config.toml
num_key_value_heads = 3
batch_tokens = [8192, 16384, 32768]
max_steps = 6045
Each number is 128 + 32 x the weight over the matrix's rms, rounded and kept within 0 to 255. Layers, rows and columns count from 0. Numbers have three digits each.

# layer 5 MLP gate, 256x96, rms 0.276, rows 186-208, columns 0-95
159141141143066144120121101098116149112083139121109023157178163159155053124151123078073212156113098105155130073123089094089142074128168116096148117129151176097152115119108107191167113124068198144131117166142124096129148082110060105114138171113091177158136154156066124152122111112109149218
160150184165129088143128107128129170076128145113104134159057102115146142108145131145170145098148139098129119108150132066123146141156128117098109128157145145209171094101097084163085146156112177098126094134127141070149132161098114140152129102141127168088172123118153102137075134138116135126
076132118127117154140119116125106131121155108140103125120123110109158103088118087158095082144134150087141136152133161117141125085149177073104128130101065086131110143090117110112126170173102141097137106136110135095117069105163105147091138122134147132103128146123104104140135144144101077155
062088146183170153180137131167138115171103092109161091083045109138115151084190104136140077084121093174195112100121061072114157202099152099119120180098029191077231127074139068122136109141179102095149234100089126150138109071112146149187094041123088181123121093106107138189162111106149144061
179098159057154064144122164080143116088164147111162131168160125134115125134133142150179135124083136116159206138145120094169165126117131141110136155165135110166109124143150161098190144141143148131127182206102149116179153155175103134136126194141107140010089061169090137080098100103068141116
138075150086114119168125162101088198145119139192136145104139125142082126108142134095126117120176197114117119136152140102149131159102114157143066148217164138159122132149099143082181145086150172146121117114098155133142082098128109117131106087123161133084134026119117106120135151137127098124
126134096117157117150134144041094101123127170048147106154120185167120084104141101193147118126083154130149141130134131124105070117092139103123199102091162144116153158145099126156144149126089164136085110124179125147146085128130136203138113121160149166126164132162158130101120160131109129155
102134111105152161132130134097101154163148143079106133118161162132082162156081155145166079150141124075130141072104056094132103130132166158119131208177150142064106097128084151122083093119152112138156126156131150122172167130134133090104147119092108139149117109155140106105102127123151134154
096117149146126104111120141154118130155143046107147133118141081128074115135164101135117122126084119107151133139100124121166048120117142112129135175118108108160113096109146087118115125132128141164163123140107106139142109144170168117117129144108124131124132101174139115128125133117146140112
139082165176167135104147105124108225169106084176095073156109148140150118104203177142201130191139107184103048125155091176148136120206029070089119108081104143139174071088081193042133097061080159072171154152173151128132118190141129153119182106098090141121101116125182072159095134108165162174
103155135083130096148106156100151140093087132094145086151125111137048156186138117177132139150134134134108092142083054151101068133102166142138117086069138106094138086133116126157157117114114114092154146216051150196136121092099091203109105163117062114137121064123149135115107140170161132176
105090085166137122095110159191117134140167129101147136100105213149137130112209118049082105062132055104126158150186163106186145117138074127106153059083139157093123143169148131131148097129077140156132085094128174094114075079180152111169136090104110093142137072158091127088129068047122195138
175159132218090101137137154123133112137081075117114165107100147136170091119165152145088097130153137105136168135108137056133111184160112139211114160104056103142098095140121115055139165102111084143132151067131173134139095159097204142120116154175201081131083188112144172111116125139135177174
143104136119138119188102180155144132138116132169115107140167116185105140109104105159126165102166145113105192113100146161113135115091081157171128127046132072116161097138090148113090151122102090048107111090075155106153080121134153137102089174122128168156143150155128118080079088163163104147
155135092125050066107162124129111097130057062164116131099175107140109143130133118127104151163072105140135099135132165116095136133147115139124076164105154136120121150094125125141101152155127177179066105115113180131167066190090211120135156122117148138141116145107149096042124094093084128082
145102160085145110124110130108118151117074082087155094176115120109189111122089124105111158129166067165152161109171092120153162118117077127073093136108114143115178104174140142141103066121096207144086125125138128088163105065121087110125118117105105139097115129105161096109100195171132147181
183111138128100141081134153138079131110106109144074089173121142094153115180076095123145123090160102114130073072146162107110132200129100110127082136119136096068127130140113165121106117079169151124170151165076120138098143125193069123103058154117152149107100187110129120097093169125082174156
124082113156138135118136133106150125129116141100128135123104163108125124092108099180112075079155148119085102122104144140152091158140156152097139121155068132107145122118092140124169097148135114130125152101135159118142135085158088104128152151091149201126144117135127153123121119118150111148
151109065117104090157124127110111131137155081135119080109145115129143080161126093151108128135095111130179094108117116129107139144147105161122157110130139133153152155138142103118087091144145119164111114143116143126148098178134108125145134166109121086143095141115146119156115105120096126123
099167214104151142112122190139136116149117146097082193128106176106092137073120133103174179031080204128054091162143059131113137148107127156135120136109086143160189171160109133082144113131109130100091110108123097153112149094149085167131131111118100128144172100110169125157162075138106112123
140085135127149144062097154108159103098119121117161160149183104036141101118131117108108119162118156109191115164094089184076159132165137127108207054159161102077128111116199148157157146110072144148154150151088177113151171155149166090114060140128154096112154145158097114180057114115077077100
101177117102135071105099125031132139093170114052083112069176115182120118043122067115068169056156131085161121096131069143116146093132179143106075122137123118100135088141132118117173060148169143219206114059129133121056143220136118120111134097157118135181138101174082125093128213120063085136
110111134091136142084183176107113127080152130118140183102119127136140085114140091102140118158082082138127063090183128168129208164099147155194100127146111149155127090139086139117098140094137170116085142141139122160106129163146167165122177160148161081147147125209102094165189134124120078157
# layer 5 MLP up, 256x96, rms 0.275, rows 186-208, columns 0-95
113127131101108062154167108092065193129097176129122145122118097095158115115148133125137105154162094130089090096169124145189141103118032187125152110136093148106113134143155165145137155093096102166132135124119116166130137146164136124157154090158113132071159111096139120067114160165153116108
163104116088077108144109120084129133133159091140135101129116138137089080092152120081153152107091159100138101118127099151145110095121127083103135135139193128122150143177099128131115056122156148185146132194151100122153158106176151135129094135153100187120134163083104125137142128124123083138
167062126118138109104114160153125134167112122123140134115140110126114097119111084120127118153157145167151148140136116138133104127158136146126103128118121150148118108135131137114109135118181152122113146073119108106134110147136094145125143081130119123147138174142130129144109136114155124150
195157093156182125106132190085118068167038206155193088141103141165116131099147165214111201103199131170019101162089116131202087106146162141119123150126148160127160079063189108137058097134152102121144117115147141144117111115153114194146087112123121163106136152137110134144108196129143165112
147099181134082135174145086150172119117169183182158155091160137130119118150143203149132110159115152098125073117222141165133126118086107161098171109155100194102103149139124116144154092113117144089154074102195062169044135168115085107123038179107243143165062120103112127141130102097122068068
119157122075062112104123139143140074098193102117156110133141175110152179103122176152170143158112142093131095175124172110123188099084156161105169093075132136120090150155126105161142114131158123128143101126103119114098121122137166156137122145144097085172139158170128141157106118124131154084
114137180121068134115110119148168137169126114134109155120154126102136164138131128075130136116155096127118109120117117124125166159133101137139088138130094157106130097155153122094122138134101139123137137142117105124099135113119115089142167139112087100100117148086136124158142112124140123117
131154116160085151131107153122131175105115149111103143083165186112182155140118163131156110081135126134134123108161126147130145077144156123162114147138086120078072135149148110127142115187165147109109136135146131111131125083137155165127105124078141133122127098101129083170147174145114117178
108127142098127130093148136137153115138129107120143126114125132132143119141134094134124177161174167158107094121129140114119107137128123117144147140058120114162107103148120143161111139102142133147139101131117103118151127141165117125092148131144082115201149116138140133178101165102080143082
175157144106074126139156135123139143100158106123134144117092115123099117097136085155160115124076159065131100180164124107167121104116194133125104139185185092171099157138199136169170108188142132156107167079126067133104113144105145128086106118178117130122143107161093161103117119121110066103
095123111167086142118116113107104177120084127081154087116133140135078178124131155200094167137155144130098177155191115175143152169132137150121150129110187133138096070111069113130080131173097092172187083170054087186141078175085087089102114145044115121146101163148172176131119094105182152097
163119155160110114083104129164107172121163192143145160084146170134188145136146108038116118111147103121121149113149115143164098095157101141141125126068175146121085129169123212102164105132140171181131078074166134100156138106167104101169109103082131098108147083111054115048110108115090150119
109113100154105146135129132104125127108076119173130155126136118157132096140174170157091118131148152086143146104109112076115126175112148130176123128116082087153149105125130117102113181084146118113118121074164117132088137141113207115115153134129155099128085130163163133120138152128168143116
120163093151165064133137086117131127128129163189137087146116097122153098060095095125133104111180123076147131157084139138155133162130121049163147140167099073143111152139077125163154131135141125126086161143114143155141150128125129118058130096137113106099180183133163066109133111111166175151
075129140164153168110071123162156155149123186104184080161116126109114136099137161137166070056217112128123128167124087072095134154126124142151191139145138092144168074124164082111068112106084051124086138175114117068138197097113063135119068177115115065121113121132116146212085142149198133163
147120142139175169095156153074140162130111171120121181051128050075122142132084122155100095105140131075150113103116082122125151154110122105113142177147160148188126133087072121164098146090109190139094065141147134126135139119131169108104149066119100137197134161082101155127182084106116126122
127146107084200126153163149101095146094150125161149178036114123207028213117159119102123112149070147082110139126131116161100108112179140157090187167131121115086132130157099184136155114126104145119078121172199119115248150089114193222130077125134100081153200062127093120097132133121190074087
110154127116125125142121150127114144117136106133135102143139103171134135149131133110146158146124105140147128150147116104098145121122131119122112128119166128133122131133178124125110160137123130120118122162121097142114133137117154133116088105158104091135110125138121126153155134131125138129
161119128102147095159118107114060150112135092157127151128163131134129070138056133145120124141114131153144103169127115138111058156149136157141113146114156123135131141131113115130140142160090166106130139134125125122143125149129129121098139170189174123146159106122124098169108127110128115125
149065104159108127164150086100112130170107143103148095110125097136108080124111081122111113173181101111111151081095175138131172149139079133116163051127113053090086100074137164137154100102092122119179203095139169129152136131133122081184144165163136138093116159090131138136122125138144110097
164099184120035132113097094108138110122072108158161222140122115100085151146071102154089097096154236066155142139182057152129136141120167126182067094075180160164134174032157087130078073119202150169216177100067173115097107120131167120089106017120073168092066081187111104091129134105072150147
107137123064191135147079082045084103110128160142135132091111142115154131087112084138167108090115145133100100125169097117100132148192119119103097146082096169140157152137121116083173079062127157050165135113210131099103059178079039078200139118156193118089188129133118177135179117130052162095
188137142137041079085095113149105162150134089119151053118127168107093115124138184115107187160114157119164171188133149028137037126141138136078100130086156112087084096114106113098139147207111082094174121134058136113091089117118086091142138129146154128191119197105140121117155050168193188161
# layer 5 MLP down (transposed), 256x96, rms 0.0907, rows 186-207, columns 0-95
022087172125093091173132132092142137120105149097095104173120086143154140095105137157094113123077155187163131113114152039148111110115154096131130069164098120102123159155129170171144138017128096189117027127132128123108164179114132100178116148162102158106135129086161128135103167169122132127
181128090149115125168127071123072089154116157175102122124127142135047093114114143141117152110110076167109163100165094142194124137136098133133175112198170151132161147136142133171097137071149164073149101123136109162106137097170135111102085125148100146104161166154111124178158148101126152166
189106106110100177134148080129161146112129119118124150137111083122139165094170104122113086127132123092162117094107101121098071128140176053115149119118109100125139149109131093135128155167117137124089144081142110101141096122138104147092118140118119128134128131119131123153172123124137139102
066140239114084133127099117184133125138144138119115166115108140162155099196163068101074096125120072169158110071072114167175126158134136094136135139139136138134172124150121153147178145193171140121106131096122116150149118142201200153074119155141128180176117120097113132157116131141219102064
189105122105133134197143169180114079166059081148166189126125107106119138071178112092158143164176125154097093160115192142150066105188092112129153179132080133075112128079156104111128066171131060035120085134149157207086119119230093151122041142170175141172089152236173134120130105168123038105
136112110126128080138216135162108165142141143138163178143116121101144126146122075172192149131169103144108136153164124157104156134158182144155146128134165133112060148124120171183114149180096057069112121125169120108112143109196142119150111118071125152131158130136136131097160150082129125139
089111111169125098145108166094145109118090110131150146137126171108170098173087111140145125135130084147122148121146115089140075148133174122074133070108129118109069103144154103138188159177098156168083125123172136113113104158146127150110134122132069129153113087123111083181165202082105129105
202159078104113131131133169138114113106075146127103091111133107141098117129129151105145112135198157114080075169122154070129092135136166112098127127092161149145148167092104097152103170127109104111101066109100137111188123133119171073155105149148091105146102122104097068119136098123106139156
146129097133157101112143131136108133142135149124138117178135113057091135116152114140115102132136107101149134097089157103163160057147125122143158127108107107119139131120123129113122194119112126142108109117155143162131166110141130129082098161096158117120142133150135147157112127122162166044
116108156135137106133165094107165169092075085168160144155120114187098148102100060109051155125088130080162150141100161121103167123120138177151127127142112138131021189215141090217150101127153098119129118097070171157151133137087093132105089113180107115144158113160106115150143125159091112150
108112091061104165139104112121108140147154121096076170132125114172143097120111101223122137106140077079064113103118084105175150133114127161114130134113130120123111127064114107088134158104099130136108107115052211072137147107095163082151109149138171155166092104119122100171074177069166140130
166118020081152195110125195136094080134140139058109151123109164133090109172174154117108065108154181138178159131137200089086169142063124077153137127094178157107178085176143128099113131128054101110166092144093098099119089131079105160134126058135185116118203148165045125131135112067152141143
075122114149143156118117091122127082112118125114132150121154159085148118158149083149233193097115166148222069104072106121151148121164156157139126138160097104123192119147111135107105138140128178121145056120117135123145163159132131130121081163135151075139149136079110138113103121207164149136
120127172110121130106126121158150154155090116146207106162173103088111194073097188103146193142138123134117099124145171106145188111148099130106146179127124180142105122139176108133159132139146136077140095109173158132116123061109113132126163136144100135093095133128101154161089164087058133088
133126194126117083185150109102107115114133101131103144092073171099151190151098124149130099143199147106102107110218143131159094159145159135147058112121106150184093137169117154101109123127085127182143148140119167165069150128140077181059126164132115128118096114094049125188171110118054132118
125123129161149150093147142133137170150082119100117183065197109066068102109147147118107069167104146070107115133071115102099109122122166060149163132106115115156097116068120110110153078142161148090099064121135147151106105146118132138126100161185088101177093075087116156183145054155123110130
121154149125112173062115119093158109117066159070123133096117137117071093081140166099132122165115153099190122139176117123148114143146161169144191156069117105120118081158079063172124143142127105072073171102123177173136139150144195121089154079131092110164163093124114124144122102128117105134
136135105203133146188187096081135151149125072105063175088113128133156113155147142115143093121145128102138135155145121092188136140122087112154172105164139142114138118175132094154099118052123110130155133135109147127127061083155110081159090127130110145145143106084148146097151129148165079120
162131092135106132149115103103102154109183132120154067116119119124098104107166145135122124119089130072138114121113135159080131154110138118158125102131149179118148111117120109087067138098145177135108099155093104125118092119136133083166097137102103164110092088120157135120083153151074159113
134168131091155198143101146105146172128072104160141056183109109112087132119167163106179041019164116083158127164153078062112133203177095145125123133124119147101060075120171124129133101156130143142015129151136115071139066128133077158061128107101111152102039100132157080159141144114124130169
134144165191096098167128127213108159107138138085159111144118124172068174153044146100120096160158112110148153130127130102086133125147084139088116101139162223157143174117137088217145085140130160122109096095124133153084188151086114166123130208109131160091183145101125088108140113180101151140
125119066104130158124154124083101162115118173151168196109162118163152115180137090157141108118148080144180159109107058128104129101115072175199124071100127120091129075140132108148112112151100114127094102128168098123209104134071067131094097137151091078145123150190163170119113108166163202106